Weights of a small GPT-style language model, trained from scratch on English Wikipedia.
Size: 15 layers, width 256, MLP 1024 ReLU, 12.2M parameters.
Architecture: learned positions, biases, tied embeddings.
Each number is 50 + 12 x the weight over its row's rms, rounded and kept within 0 to 99. Layers, rows and columns count from 0. The size before them is the row's rms in percent of the matrix's.

# down: layer 10 MLP down (transposed), 1024x256, rms 0.0201, rows 853-879, columns 128-255
# up: layer 10 MLP up, 1024x256, rms 0.0857, rows 854-880, columns 128-255
down853 101:48 43 70 77 52 45 54 74 58 38 61 55 48 47 38 44 51 40 48 36 35 47 47 64 36 64 43 54 60 40 38 67 47 78 63 35 35 65 55 46 47 29 18 56 48 65 63 45 59 67 45 69 50 67 41 53 59 46 40 41 50 71 38 59 66 55 49 46 36 44 50 62 60 49 53 40 34 47 38 54 51 49 56 65 54 56 33 46 67 58 34 42 49 52 59 47 46 65 47 42 41 41 40 59 39 46 43 58 71 48 51 63 46 51 42 51 54 45 42 53 20 32 50 53 50 33 28 49
up854 100:48 46 64 50 54 66 46 53 51 46 52 33 43 51 60 58 31 55 55 68 52 53 33 57 49 67 43 45 46 43 52 48 36 64 35 47 58 54 43 51 82 28 40 68 47 54 53 43 58 51 43 45 51 43 41 62 33 76 52 34 48 54 21 40 32 55 47 56 49 37 21 38 49 68 48 61 54 61 57 33 36 50 45 39 65 45 49 47 42 39 47 27 58 37 37 28 56 65 47 50 50 55 58 37 47 53 48 68 32 47 47 42 39 41 52 63 60 54 43 58 66 66 17 68 66 50 68 53
down854 104:38 60 31 40 63 19 76 43 51 50 44 68 56 33 57 44 59 34 63 24 37 45 42 33 61 59 60 41 50 45 53 77 52 81 62 27 55 43 23 26 48 62 41 47 65 65 47 52 36 58 51 56 75 63 43 49 22 48 63 53 51 54 74 30 60 24 43 45 65 65 44 43 57 53 48 56 37 48 48 49 58 44 30 37 61 62 54 49 59 49 62 32 45 44 49 53 43 40 35 66 44 49 39 47 36 36 72 46 57 50 49 53 40 23 64 58 43 52 48 57 29 48 52 42 44 50 66 41
up855 100:65 63 59 60 64 42 41 46 53 56 60 47 56 54 39 47 59 23 68 28 51 43 52 34 41 64 38 63 36 63 38 59 53 51 61 33 27 55 63 49 34 42 74 58 78 60 33 49 59 38 43 40 51 67 57 42 44 49 62 20 45 39 53 51 41 37 53 56 47 50 68 46 38 65 56 38 42 48 46 77 52 66 50 56 49 40 48 41 83 44 64 53 59 34 66 65 50 32 45 65 52 53 33 56 47 51 43 70 46 63 54 60 43 45 62 35 35 71 45 30 36 48 53 52 44 46 66 58
down855 100:40 46 50 38 46 45 54 53 51 52 32 62 69 67 56 65 47 51 48 48 56 70 29 34 48 49 60 28 50 36 29 67 53 34 68 56 55 45 63 43 50 36 16 64 72 46 55 33 55 47 42 38 60 53 42 49 41 41 58 62 58 63 40 29 65 41 53 70 68 66 53 27 52 34 65 40 56 50 46 69 54 29 55 38 64 37 55 28 34 51 48 57 80 59 42 31 28 50 40 46 54 63 18 49 37 45 51 55 61 49 59 42 60 64 37 53 60 45 71 53 46 60 42 52 52 49 32 26
up856 106:48 55 52 48 43 59 42 62 39 28 54 32 55 78 41 41 41 45 63 59 49 47 61 63 61 62 64 53 48 64 27 69 59 46 53 51 45 83 53 58 50 17 60 29 33 50 45 44 39 49 30 60 53 24 41 64 51 46 36 23 44 58 45 59 63 47 75 51 55 56 33 43 39 48 63 54 34 42 70 49 57 40 62 41 37 28 59 41 54 45 50 59 47 50 30 47 57 65 28 36 55 50 48 17 67 51 62 38 33 70 43 34 55 39 72 40 36 61 49 52 57 46 66 66 44 49 43 56
down856 111:51 55 45 64 46 27 59 58 69 24 46 54 63 53 53 80 22 52 57 54 36 45 53 32 36 62 35 60 52 60 58 40 42 69 20 39 74 60 28 44 37 69 45 42 61 57 45 43 43 32 37 61 29 38 50 68 44 50 55 66 51 67 48 61 58 67 51 55 68 47 44 60 56 71 46 49 57 61 56 47 42 53 37 44 48 50 59 47 52 44 36 38 49 46 53 48 49 50 61 52 57 42 59 37 23 39 36 39 70 63 48 31 49 48 37 44 60 37 59 50 63 67 56 41 62 59 50 57
up857 103:38 44 60 43 46 43 31 27 37 52 48 54 53 45 74 49 36 40 56 48 45 47 49 58 45 21 25 79 65 36 59 55 46 46 33 61 36 31 69 74 67 31 54 60 53 51 65 50 33 44 59 44 46 19 69 47 68 43 47 84 49 44 66 73 39 46 44 64 58 59 55 45 39 32 62 58 62 42 66 46 47 51 58 40 44 36 55 50 43 37 60 50 38 58 36 45 41 59 42 59 56 48 41 60 62 36 27 62 51 60 58 27 47 65 51 41 38 61 62 47 67 51 51 43 67 39 33 32
down857 097:30 22 59 44 38 62 39 62 40 33 22 52 51 36 23 54 31 52 47 44 65 42 47 44 67 72 77 34 38 44 44 59 39 51 70 55 48 60 51 38 49 37 38 72 74 45 46 55 42 47 49 40 50 55 42 65 68 51 46 52 46 47 37 32 54 53 57 45 46 21 42 46 50 67 52 52 43 70 49 63 71 35 52 50 47 45 63 45 51 65 56 43 46 63 38 57 33 49 43 56 37 44 48 54 55 62 57 46 49 42 36 29 39 55 43 44 31 41 29 73 48 61 53 35 53 65 51 48
up858 101:65 30 29 65 50 57 46 41 49 52 36 51 58 43 27 63 71 68 50 62 46 39 32 57 46 47 52 57 28 79 68 45 35 40 30 53 22 52 44 31 44 59 69 61 63 54 49 55 55 65 57 50 44 48 50 58 36 39 58 53 66 64 33 30 56 67 51 67 40 38 66 48 44 48 60 42 43 64 59 60 43 57 50 49 31 60 49 45 52 47 50 70 61 45 61 54 37 60 65 57 36 70 51 51 45 53 49 54 60 37 60 51 63 40 32 46 47 63 52 31 51 32 43 61 53 71 46 58
down858 093:44 48 78 53 49 38 58 66 43 27 55 66 38 67 46 37 50 50 54 40 66 50 45 30 44 49 49 43 53 31 32 43 42 32 42 35 57 15 42 60 41 44 64 47 51 47 52 42 67 33 54 41 56 50 56 62 61 41 65 52 44 68 33 34 49 32 51 40 39 53 54 45 42 40 35 45 61 64 23 45 57 52 37 53 58 63 67 53 56 51 60 42 48 46 34 48 51 29 41 73 59 74 53 62 45 49 41 34 34 46 50 48 67 43 59 51 56 27 53 77 54 85 43 32 51 38 54 52
up859 091:55 57 53 53 25 43 45 82 50 50 48 56 48 45 60 49 38 61 46 47 61 57 39 51 64 59 49 44 59 60 50 68 63 61 39 44 48 39 44 82 58 52 49 37 55 46 50 47 33 70 18 38 30 41 53 66 43 53 41 80 56 53 43 61 43 38 62 43 74 40 62 46 38 46 60 62 39 60 46 53 78 42 47 59 87 66 37 53 41 38 56 54 58 49 37 64 51 64 52 64 60 38 39 52 42 54 62 34 47 53 55 52 68 47 71 43 52 46 50 61 50 45 54 41 58 46 36 54
down859 091:82 49 54 31 43 49 51 48 53 50 50 51 55 51 46 60 42 37 38 45 76 47 28 51 30 62 55 44 51 76 51 56 61 59 62 56 43 61 66 32 46 76 18 57 44 54 40 49 44 54 43 39 75 54 20 68 65 66 80 54 43 39 58 68 50 61 56 48 28 45 62 53 56 35 49 42 51 53 47 67 42 69 50 56 50 37 46 66 37 59 34 53 47 59 31 57 44 57 56 56 40 51 40 45 61 29 56 57 41 48 64 38 60 61 58 49 51 34 37 36 31 55 46 54 70 57 65 34
up860 100:46 47 68 43 57 53 34 63 62 65 76 41 51 77 51 69 77 51 58 28 63 63 37 75 54 34 57 36 60 54 39 64 38 43 48 42 57 50 45 43 27 68 59 42 63 48 61 48 55 55 74 43 67 52 51 40 63 36 62 49 46 39 56 40 64 64 39 58 58 51 60 24 68 46 58 55 46 44 50 68 53 64 56 67 64 48 51 55 57 44 51 58 51 40 40 63 56 52 53 67 64 37 53 41 62 40 35 53 59 26 57 53 45 48 46 56 33 72 44 49 56 64 31 44 42 62 52 30
down860 103:42 47 50 46 56 34 11 55 44 56 56 49 64 53 32 48 27 39 39 62 35 36 67 39 57 57 38 69 58 44 53 74 56 50 52 41 39 57 66 78 68 51 46 52 56 56 41 51 40 58 32 59 18 43 52 85 45 58 58 39 57 42 47 45 31 47 67 57 40 45 36 58 50 70 53 43 50 43 59 38 63 40 43 46 39 47 53 37 50 58 41 52 60 55 37 47 39 43 64 49 69 41 54 53 44 54 59 45 35 74 47 52 53 37 54 43 74 40 63 55 47 41 28 48 62 57 64 54
up861 096:55 41 37 49 32 35 62 50 45 48 38 38 36 56 52 34 31 58 46 58 60 50 70 34 50 45 60 49 71 55 35 37 39 61 49 60 65 43 70 37 52 42 21 32 64 44 48 46 47 54 64 46 51 67 60 65 47 42 51 45 40 30 69 49 54 43 49 47 51 19 44 26 36 49 52 36 66 46 31 31 50 33 34 52 51 52 47 44 51 70 48 13 50 69 50 59 26 39 43 46 75 50 47 64 71 35 37 29 48 52 60 48 68 49 62 59 45 44 38 53 55 57 63 35 27 61 39 53
down861 094:22 54 62 50 74 45 54 48 30 39 42 50 55 64 39 32 66 41 65 46 43 53 33 54 46 37 47 62 61 48 50 44 52 51 29 28 48 47 52 48 55 43 46 37 39 39 53 50 42 55 37 51 44 52 63 47 56 59 62 55 77 55 34 38 43 25 55 58 53 60 50 62 79 35 38 41 75 60 48 67 48 64 41 62 50 46 63 40 48 43 44 67 52 30 32 50 47 53 43 43 49 67 33 41 63 57 55 47 31 59 57 37 64 57 54 36 56 56 65 64 51 51 51 70 35 37 36 49
up862 099:47 49 71 42 60 61 65 41 56 55 58 58 53 59 43 33 62 53 67 49 31 65 50 78 41 74 36 46 51 35 30 57 54 50 57 43 68 43 47 26 39 52 53 56 50 47 36 39 37 65 57 64 61 36 25 52 53 37 35 56 25 26 52 49 64 64 28 52 42 58 45 62 46 35 60 51 43 57 51 52 67 36 52 62 36 39 67 51 45 41 36 48 50 43 58 45 46 42 41 57 42 64 31 48 17 63 45 35 54 48 45 39 68 28 52 51 31 51 70 35 57 50 21 52 49 42 54 30
down862 097:69 54 41 41 41 50 23 53 53 39 54 30 44 43 63 69 15 34 36 56 56 31 62 44 67 54 59 39 42 65 69 64 62 34 47 46 57 37 51 47 31 39 62 36 56 64 47 47 39 39 35 40 46 58 68 35 63 44 40 35 71 52 49 43 67 41 48 29 46 49 57 34 55 53 46 70 45 59 46 67 50 69 49 53 56 62 53 37 70 45 45 53 33 24 51 72 55 57 39 43 24 26 40 35 52 67 60 80 52 55 71 30 39 73 77 51 37 62 43 67 68 62 71 40 56 31 61 41
up863 101:40 47 35 46 72 51 55 60 32 79 38 41 40 30 47 44 42 56 53 68 55 44 36 46 35 50 51 41 53 50 13 38 49 60 23 52 53 33 42 55 71 31 58 51 47 40 65 50 54 40 44 52 45 47 46 67 65 52 45 52 45 34 39 60 66 57 57 72 81 62 56 59 62 60 33 48 57 56 65 48 39 69 34 48 33 54 25 41 50 51 60 75 48 53 40 52 56 57 81 53 55 54 43 57 41 65 30 57 51 52 45 42 56 42 48 48 40 52 53 41 57 47 25 47 47 38 36 42
down863 099:55 41 71 44 53 37 41 47 46 63 41 53 54 57 37 64 66 44 74 43 34 57 68 64 72 39 43 34 60 64 39 54 64 57 37 51 77 57 48 50 56 51 27 34 50 34 35 44 73 41 69 41 60 50 66 45 38 61 62 32 47 16 58 52 24 43 48 49 48 55 30 37 59 44 51 19 37 38 57 46 50 70 49 59 62 49 34 18 39 79 41 61 61 44 42 46 67 56 50 60 32 73 55 43 31 32 53 60 59 43 67 49 41 62 49 37 57 68 29 45 52 33 39 60 62 52 42 72
up864 098:48 66 49 44 50 52 41 44 59 52 30 39 63 28 49 61 86 45 58 48 54 24 84 44 65 44 63 45 35 37 62 64 52 39 60 36 38 45 67 58 45 46 45 48 46 47 51 36 54 46 40 54 63 67 45 34 48 44 54 72 45 34 60 61 65 37 59 73 57 49 52 59 55 62 49 45 64 61 63 37 47 48 44 58 43 37 64 40 44 53 27 58 40 57 53 49 36 61 55 62 57 40 62 49 49 37 42 45 42 38 71 47 38 54 70 32 43 40 40 52 59 35 44 42 44 46 32 58
down864 099:41 61 64 60 53 34 33 57 45 59 58 74 51 43 57 51 72 50 35 32 41 47 63 48 70 48 40 36 38 51 38 62 74 55 40 37 78 68 43 61 41 63 43 56 44 59 44 36 47 62 63 40 65 31 31 34 45 59 46 47 52 53 47 49 20 39 59 48 45 58 58 32 25 64 33 50 68 49 43 56 52 52 36 34 55 42 63 72 53 48 64 55 46 34 70 46 48 57 44 43 55 53 41 43 30 57 53 43 57 38 50 68 51 49 56 46 68 53 37 55 45 45 78 32 53 64 62 37
up865 100:37 60 40 55 32 59 50 45 58 59 32 55 54 62 36 59 60 64 60 36 43 53 55 45 58 28 59 59 45 55 44 49 40 45 31 43 43 69 59 49 48 42 21 53 30 36 73 32 51 40 48 46 40 40 55 31 55 44 38 67 28 73 57 48 58 41 36 18 46 49 53 34 53 48 43 29 42 46 40 53 47 47 44 24 52 36 58 33 17 41 32 51 64 56 43 31 42 42 42 61 46 64 39 57 66 41 64 58 44 45 52 41 45 48 40 35 43 45 45 68 53 56 79 43 61 50 41 54
down865 093:35 45 52 50 69 47 48 64 53 69 57 53 56 65 70 38 56 49 28 57 38 56 32 57 42 41 50 39 68 49 75 54 60 43 74 56 45 45 34 45 55 59 46 40 48 56 46 59 62 43 50 72 63 40 45 43 42 57 41 57 74 42 37 34 39 54 47 65 57 69 37 56 60 45 67 72 56 50 43 37 65 49 46 59 38 60 28 31 60 40 38 45 40 33 55 49 42 58 59 53 47 42 31 32 42 50 54 47 49 58 49 55 61 40 53 57 24 37 57 45 41 42 40 62 46 34 54 45
up866 094:34 53 42 58 63 65 61 50 78 28 59 36 56 40 54 48 61 44 54 39 36 55 47 72 61 37 34 65 36 60 60 55 54 52 46 52 58 43 53 65 53 66 69 56 35 45 42 53 50 57 61 39 41 66 33 56 61 57 25 44 67 40 51 70 49 67 57 36 38 63 49 53 41 51 55 27 46 49 32 55 35 52 47 30 25 49 63 54 43 59 50 40 47 81 52 61 62 33 43 78 31 33 41 39 68 40 37 38 51 61 37 53 40 49 37 52 43 40 47 36 46 63 55 42 61 37 29 73
down866 098:46 48 48 44 41 64 47 61 54 63 45 51 47 38 62 24 39 52 50 61 50 44 44 53 48 74 60 41 52 29 50 47 55 51 43 43 40 59 35 70 49 37 39 40 55 34 36 38 23 84 45 59 78 42 42 48 53 53 53 44 46 65 58 51 36 48 37 44 42 52 64 46 44 46 39 44 39 56 64 60 62 61 33 61 53 61 29 41 36 51 45 50 36 25 38 70 20 68 59 58 31 60 65 44 34 55 30 79 58 58 71 60 52 63 58 59 33 47 61 46 34 41 46 51 50 39 34 40
up867 095:28 52 55 43 56 72 62 60 53 40 62 55 43 36 54 48 52 35 44 38 46 66 59 52 45 38 46 37 37 39 31 57 46 50 33 56 38 52 44 58 34 37 83 48 47 49 49 42 54 40 19 67 59 58 44 65 45 47 40 48 73 54 39 41 50 88 65 59 51 61 47 58 50 40 57 23 69 53 66 48 45 50 61 24 30 44 48 61 41 57 50 26 59 40 54 54 65 35 47 64 39 53 60 57 35 33 27 56 62 36 76 44 59 35 69 52 48 46 54 59 64 51 57 60 18 53 61 57
down867 092:41 45 44 44 40 45 38 20 38 56 30 54 55 37 38 59 71 64 54 55 68 48 41 50 52 52 43 34 36 50 59 35 57 51 49 70 68 56 34 38 53 45 46 46 47 61 42 69 67 45 67 55 28 39 41 47 41 68 47 51 38 18 44 58 61 30 36 44 61 47 45 38 50 44 46 83 68 31 31 53 55 36 19 64 41 60 25 47 68 60 37 61 50 46 48 45 28 68 39 39 62 43 39 49 85 55 58 45 38 55 34 42 43 53 43 57 48 53 51 62 50 55 50 32 61 48 51 50
up868 104:37 29 53 33 51 36 46 76 35 57 62 45 63 48 45 58 53 29 61 48 47 72 75 46 33 47 40 55 40 70 62 33 47 36 55 43 51 56 52 43 70 60 49 59 40 59 58 39 38 68 66 46 46 63 36 40 48 41 57 51 51 47 39 53 60 49 57 44 43 47 35 60 59 45 34 56 52 46 49 36 27 45 50 36 90 50 46 47 49 48 43 38 60 57 46 30 54 49 40 48 48 49 41 31 56 49 49 60 36 50 58 49 43 73 63 47 68 52 41 46 51 42 62 58 68 37 42 49
down868 102:65 50 66 56 59 63 42 40 40 48 65 46 48 62 32 34 73 56 45 52 49 53 39 61 45 47 67 38 54 40 72 51 39 63 41 41 64 63 58 59 33 48 73 67 54 48 59 65 33 47 23 56 44 36 75 62 57 63 42 39 43 41 57 59 49 59 36 70 57 31 44 56 61 55 70 83 45 60 40 34 67 66 39 60 55 39 48 48 61 70 51 55 63 42 42 57 35 25 52 48 45 26 71 52 58 66 38 39 58 79 57 27 39 46 64 56 68 30 61 54 49 39 24 51 52 52 52 35
up869 098:51 76 42 40 52 32 56 57 38 30 55 33 58 63 54 62 40 44 66 55 42 42 41 52 48 60 28 35 48 48 38 48 49 60 56 44 24 35 37 61 78 65 32 51 47 56 63 44 48 68 49 63 42 69 62 25 55 64 44 52 44 48 51 41 50 53 34 51 25 55 37 58 24 37 44 47 60 46 62 73 44 42 52 43 29 45 62 41 38 38 38 64 50 51 63 45 67 52 49 48 47 47 56 47 32 69 41 41 42 73 59 16 47 34 34 49 69 19 53 41 40 43 57 52 38 39 51 83
down869 093:56 51 79 49 50 63 43 72 51 49 34 58 71 33 47 32 50 42 51 22 60 67 65 57 58 45 40 46 46 41 39 36 58 68 55 56 59 57 45 61 41 52 49 38 71 51 58 40 64 30 66 57 66 50 43 38 52 49 60 41 67 56 26 30 46 47 62 70 55 57 79 58 46 36 43 37 42 62 65 60 51 48 52 55 52 16 52 37 41 55 34 47 53 49 35 30 53 42 51 53 51 55 49 73 33 58 64 66 49 31 37 35 27 63 47 37 45 53 40 46 80 54 46 47 53 60 54 48
up870 099:52 58 48 60 68 63 51 52 41 56 40 60 39 62 57 52 32 50 35 44 47 71 51 58 46 67 40 46 65 55 31 50 56 55 52 51 55 28 21 25 46 55 32 37 38 29 53 50 43 76 50 56 50 39 52 39 44 63 60 38 37 23 40 68 35 21 44 33 52 55 57 59 48 67 45 44 34 39 53 53 47 51 47 65 41 45 69 45 62 59 54 56 47 47 42 57 55 56 41 49 67 74 83 53 52 68 54 44 53 38 38 46 49 51 42 49 64 47 34 48 49 45 36 44 49 42 30 44
down870 096:38 66 47 46 49 64 68 55 46 34 48 48 54 33 69 53 64 52 55 48 51 52 56 45 53 55 35 49 30 71 56 33 52 57 69 47 58 55 54 50 38 42 48 34 59 54 64 25 51 30 58 59 50 59 50 52 35 53 42 40 47 65 56 43 45 79 53 52 41 57 56 52 61 50 63 54 40 72 58 47 46 63 43 69 58 62 56 41 38 32 39 52 51 38 45 19 52 69 50 66 68 50 37 47 43 43 35 49 37 61 69 63 49 53 37 30 60 57 40 58 44 28 53 40 44 35 53 70
up871 097:50 24 49 57 31 36 61 20 47 45 40 55 51 42 34 62 41 51 21 50 58 48 60 66 58 43 50 73 46 65 39 42 25 50 52 48 35 70 52 61 47 36 50 50 60 48 38 63 48 53 43 42 34 44 52 50 41 56 52 50 50 65 41 61 56 40 46 46 51 52 25 46 48 84 17 50 44 63 54 51 73 71 56 37 29 42 57 43 63 57 48 64 51 36 73 47 64 42 56 45 44 37 57 64 51 46 44 55 31 62 49 65 52 48 39 63 56 36 46 54 53 39 65 56 52 74 32 49
down871 100:56 55 55 24 69 60 31 59 72 56 42 55 47 55 72 46 78 52 58 61 37 51 59 57 60 59 68 53 40 35 42 41 68 51 56 55 32 45 69 57 52 51 49 69 40 60 44 75 53 52 65 53 79 43 42 42 42 37 45 44 54 46 43 37 52 48 65 52 69 51 68 62 44 55 58 29 43 37 37 43 70 38 41 45 68 26 63 49 48 62 60 45 50 65 33 63 23 30 61 54 55 38 49 63 73 43 41 47 35 60 53 49 41 39 40 49 37 54 29 38 59 51 31 53 59 40 62 50
up872 099:59 36 57 55 37 53 69 58 61 69 26 46 48 48 67 43 48 43 39 57 69 39 41 41 56 58 58 36 43 48 37 51 37 49 60 59 59 39 54 33 62 42 47 67 53 46 72 72 43 48 44 41 52 67 45 35 41 36 31 42 49 50 62 46 67 49 35 56 33 27 45 29 59 62 56 27 34 31 48 68 49 52 30 57 61 77 33 42 46 36 33 62 57 45 57 53 41 55 55 34 62 23 57 21 51 38 40 44 59 42 48 56 23 30 46 61 47 41 39 50 58 48 43 53 46 38 55 46
down872 096:43 54 51 44 61 52 40 53 73 46 59 62 47 27 38 38 24 42 54 51 47 40 38 51 80 50 50 69 34 38 54 68 40 62 40 44 33 61 45 55 53 29 57 57 39 64 48 34 56 61 45 46 21 44 75 66 33 58 40 57 41 73 68 59 29 34 54 23 37 43 45 52 27 47 51 54 54 48 77 63 40 50 42 25 37 63 64 68 14 48 43 57 36 39 58 45 62 30 50 45 49 60 60 70 32 61 67 51 52 42 29 40 52 62 59 52 60 37 64 61 70 47 37 42 58 45 36 47
up873 103:37 47 55 40 66 52 35 59 76 50 36 23 40 57 73 54 41 77 43 44 56 42 61 57 58 45 39 62 51 33 41 44 60 46 48 42 37 82 27 42 33 63 68 71 54 55 57 52 63 60 56 53 49 39 66 78 42 46 65 42 41 55 35 57 33 56 43 60 24 50 52 69 67 49 42 60 54 53 51 58 38 30 43 32 44 50 42 38 55 41 33 65 45 27 44 40 33 49 49 54 40 46 55 44 56 48 61 61 62 55 68 58 49 55 61 58 66 62 65 32 39 58 42 54 59 50 44 46
down873 099:47 65 44 50 81 54 82 45 48 59 43 44 81 68 68 64 56 48 53 57 53 30 61 70 61 43 40 67 51 44 52 58 41 44 46 50 63 34 74 44 47 71 38 63 47 38 54 60 44 54 55 37 50 61 53 40 52 69 46 35 34 55 52 51 54 53 35 35 46 67 36 30 35 64 33 47 60 62 21 45 38 44 53 42 49 65 47 57 46 51 47 34 40 41 50 47 67 38 46 64 69 39 75 44 64 58 51 56 25 27 39 49 42 44 58 40 58 45 29 72 54 37 53 52 48 42 45 67
up874 096:69 54 58 14 52 42 58 50 45 55 69 33 51 36 60 38 53 54 55 50 48 55 62 41 43 42 43 31 57 48 05 41 52 37 44 47 26 43 28 30 48 51 48 28 44 52 40 47 35 64 57 37 36 40 40 23 44 47 52 45 57 33 46 53 56 46 37 37 67 39 64 53 32 46 36 51 79 51 44 31 74 45 58 46 44 54 31 52 49 37 33 33 36 59 40 37 37 64 60 46 52 38 46 32 39 26 43 62 48 53 29 59 34 49 57 53 31 52 28 36 50 48 31 62 53 44 52 34
down874 090:32 32 41 73 46 47 50 54 75 40 35 37 54 53 28 45 41 61 40 42 34 54 33 45 57 30 34 59 42 38 62 60 42 65 48 45 63 50 45 67 47 57 44 40 62 63 66 50 48 41 56 43 72 59 57 57 59 50 52 47 36 58 42 63 50 44 59 43 44 54 22 45 51 64 75 50 22 41 50 35 61 43 34 46 74 58 49 44 65 43 72 56 53 56 75 56 60 36 47 68 39 67 57 43 43 26 52 58 47 64 42 42 40 33 63 50 41 48 53 38 53 59 45 67 47 33 24 58
up875 107:50 37 31 51 50 49 64 63 60 46 36 26 74 39 46 70 81 63 60 37 56 44 39 63 43 52 39 51 46 27 32 36 61 48 57 50 43 38 42 41 60 69 67 43 46 71 59 48 53 50 41 60 28 41 51 47 62 48 44 62 47 42 46 40 76 48 43 57 34 65 55 61 45 39 26 51 54 50 70 80 47 29 61 63 50 57 73 48 45 40 72 74 37 36 44 67 54 21 45 32 38 76 59 32 53 49 47 49 42 53 54 74 43 36 45 54 58 45 46 53 57 37 40 59 62 44 29 62
down875 110:61 52 53 63 55 62 39 63 51 52 31 30 33 55 53 53 33 42 48 31 42 95 69 59 66 42 36 44 54 55 71 56 37 42 38 79 59 65 53 58 34 43 38 70 50 60 66 60 56 56 71 58 56 47 51 53 44 44 37 53 50 38 58 50 47 43 43 42 55 47 47 55 34 42 66 47 42 35 43 44 60 51 14 68 40 61 51 38 65 53 60 37 55 51 56 41 28 34 49 59 43 25 53 73 69 45 44 61 63 59 59 62 29 58 64 50 42 48 62 32 55 38 53 36 58 51 41 66
up876 095:38 41 46 64 57 78 49 37 90 70 57 35 70 36 51 45 52 44 46 49 64 40 65 60 65 43 47 41 57 42 41 50 61 50 43 48 57 63 44 43 59 58 53 38 46 48 33 38 35 36 49 55 32 40 37 48 30 68 18 61 49 56 55 60 37 35 51 34 65 50 41 65 46 66 58 52 54 56 83 58 46 67 33 54 28 60 51 39 58 42 69 44 72 61 52 60 41 49 71 23 56 50 47 36 36 40 32 45 38 36 59 31 45 32 54 54 49 52 56 79 54 74 43 29 55 56 57 54
down876 090:42 46 45 44 50 58 71 50 35 38 47 56 58 45 24 50 57 43 81 48 56 38 36 36 43 46 42 53 61 52 50 58 42 70 55 25 40 36 71 49 47 71 65 45 63 37 74 48 42 55 76 65 57 55 28 55 55 53 37 46 56 40 39 41 74 32 56 58 44 38 58 58 47 28 53 55 36 51 26 42 62 39 40 22 48 61 64 45 42 39 50 58 58 56 74 48 52 64 44 32 59 45 42 59 34 45 36 49 66 55 35 42 64 57 35 54 48 42 39 63 48 75 75 22 40 48 58 52
up877 100:78 61 40 44 43 58 55 52 64 58 47 50 82 63 49 43 34 41 56 22 68 46 47 48 63 74 33 44 64 47 31 52 58 70 41 43 44 47 38 43 67 34 51 31 40 65 58 41 56 39 67 49 53 54 37 67 57 60 26 49 53 69 51 48 71 55 60 44 34 54 43 57 56 48 59 47 49 34 50 59 55 21 50 43 38 49 63 57 61 69 42 34 54 52 65 69 59 71 30 47 54 47 37 47 53 51 42 53 52 41 41 41 34 48 46 41 41 35 38 42 59 64 55 72 36 54 41 41
down877 097:25 47 37 60 42 55 50 39 68 53 51 48 47 36 55 31 48 55 51 40 48 34 75 49 37 49 43 47 53 68 56 58 48 50 58 42 41 36 40 55 38 56 78 68 53 70 54 70 55 44 54 58 45 51 41 59 58 23 39 49 51 62 52 56 43 50 64 32 51 72 35 62 24 64 40 51 47 54 54 45 49 78 32 30 35 53 45 68 72 52 43 64 65 44 44 43 23 50 69 48 36 41 74 42 47 56 51 54 28 36 51 40 59 43 67 60 47 67 50 50 60 40 25 47 62 42 53 42
up878 105:34 39 74 48 50 61 41 67 32 66 42 55 42 42 45 64 61 56 29 67 50 78 44 51 50 47 40 50 43 54 35 62 63 59 31 34 43 57 59 57 73 40 50 79 40 43 69 55 58 54 45 49 68 59 47 46 59 41 50 53 50 55 69 47 39 61 45 66 57 23 51 58 58 37 31 49 51 43 30 55 50 62 40 61 42 23 51 50 52 54 59 75 61 41 56 65 47 48 47 54 72 56 46 50 51 65 41 44 48 44 49 64 42 44 45 70 52 31 63 33 27 54 52 48 34 30 76 26
down878 108:40 43 46 53 56 45 38 55 55 44 41 60 65 46 57 62 63 50 44 44 59 41 43 42 51 42 70 37 69 40 57 48 51 39 33 34 50 62 37 69 46 49 49 57 39 48 39 51 63 44 54 53 37 59 42 38 60 46 57 38 43 38 42 43 40 57 51 53 45 32 46 32 50 50 34 42 44 53 70 44 75 63 30 43 50 59 57 50 35 60 43 69 62 54 55 63 60 60 71 36 64 49 52 30 39 55 75 31 53 43 74 33 57 79 49 49 48 62 57 76 59 49 65 41 61 67 66 49
up879 096:54 45 43 53 43 82 56 51 43 28 47 66 44 56 61 48 67 43 50 60 56 65 50 41 63 51 48 43 60 51 44 62 66 35 55 46 38 60 49 42 51 68 58 55 72 50 72 53 27 17 53 35 47 67 45 67 33 46 40 53 67 60 54 48 69 69 52 67 59 60 53 53 73 50 48 53 53 39 55 50 32 65 46 50 41 50 43 49 43 48 37 67 27 44 58 44 51 45 51 33 37 65 47 42 52 39 56 33 51 43 39 30 57 62 43 41 44 47 71 50 54 27 45 45 32 44 26 39
down879 095:60 49 57 41 45 67 52 39 54 34 65 61 48 45 36 82 52 61 51 47 66 51 54 24 53 55 56 43 71 39 59 50 56 53 61 36 39 52 58 41 61 39 46 62 55 56 64 42 57 47 53 59 35 38 32 25 47 57 59 45 32 61 49 45 50 25 51 42 37 49 34 56 41 42 35 47 42 65 73 76 28 51 58 44 38 50 51 51 81 70 67 35 35 48 47 36 52 42 63 69 51 48 41 52 35 48 39 63 50 51 89 54 51 38 39 38 20 54 52 53 36 50 66 33 57 46 49 55
up880 101:28 63 54 46 34 62 42 37 52 38 47 42 53 71 66 44 56 40 56 72 50 51 75 48 55 46 62 43 44 52 65 71 57 53 42 33 59 59 37 41 53 45 49 63 44 52 57 35 41 45 53 43 43 42 45 52 35 61 40 38 40 51 70 44 51 60 21 43 59 36 67 42 51 34 61 66 63 46 65 59 60 44 46 46 46 43 77 69 51 52 45 43 52 38 53 26 27 50 52 49 47 54 44 38 57 46 42 42 59 17 48 31 53 45 44 33 23 61 85 56 54 67 71 46 73 49 37 52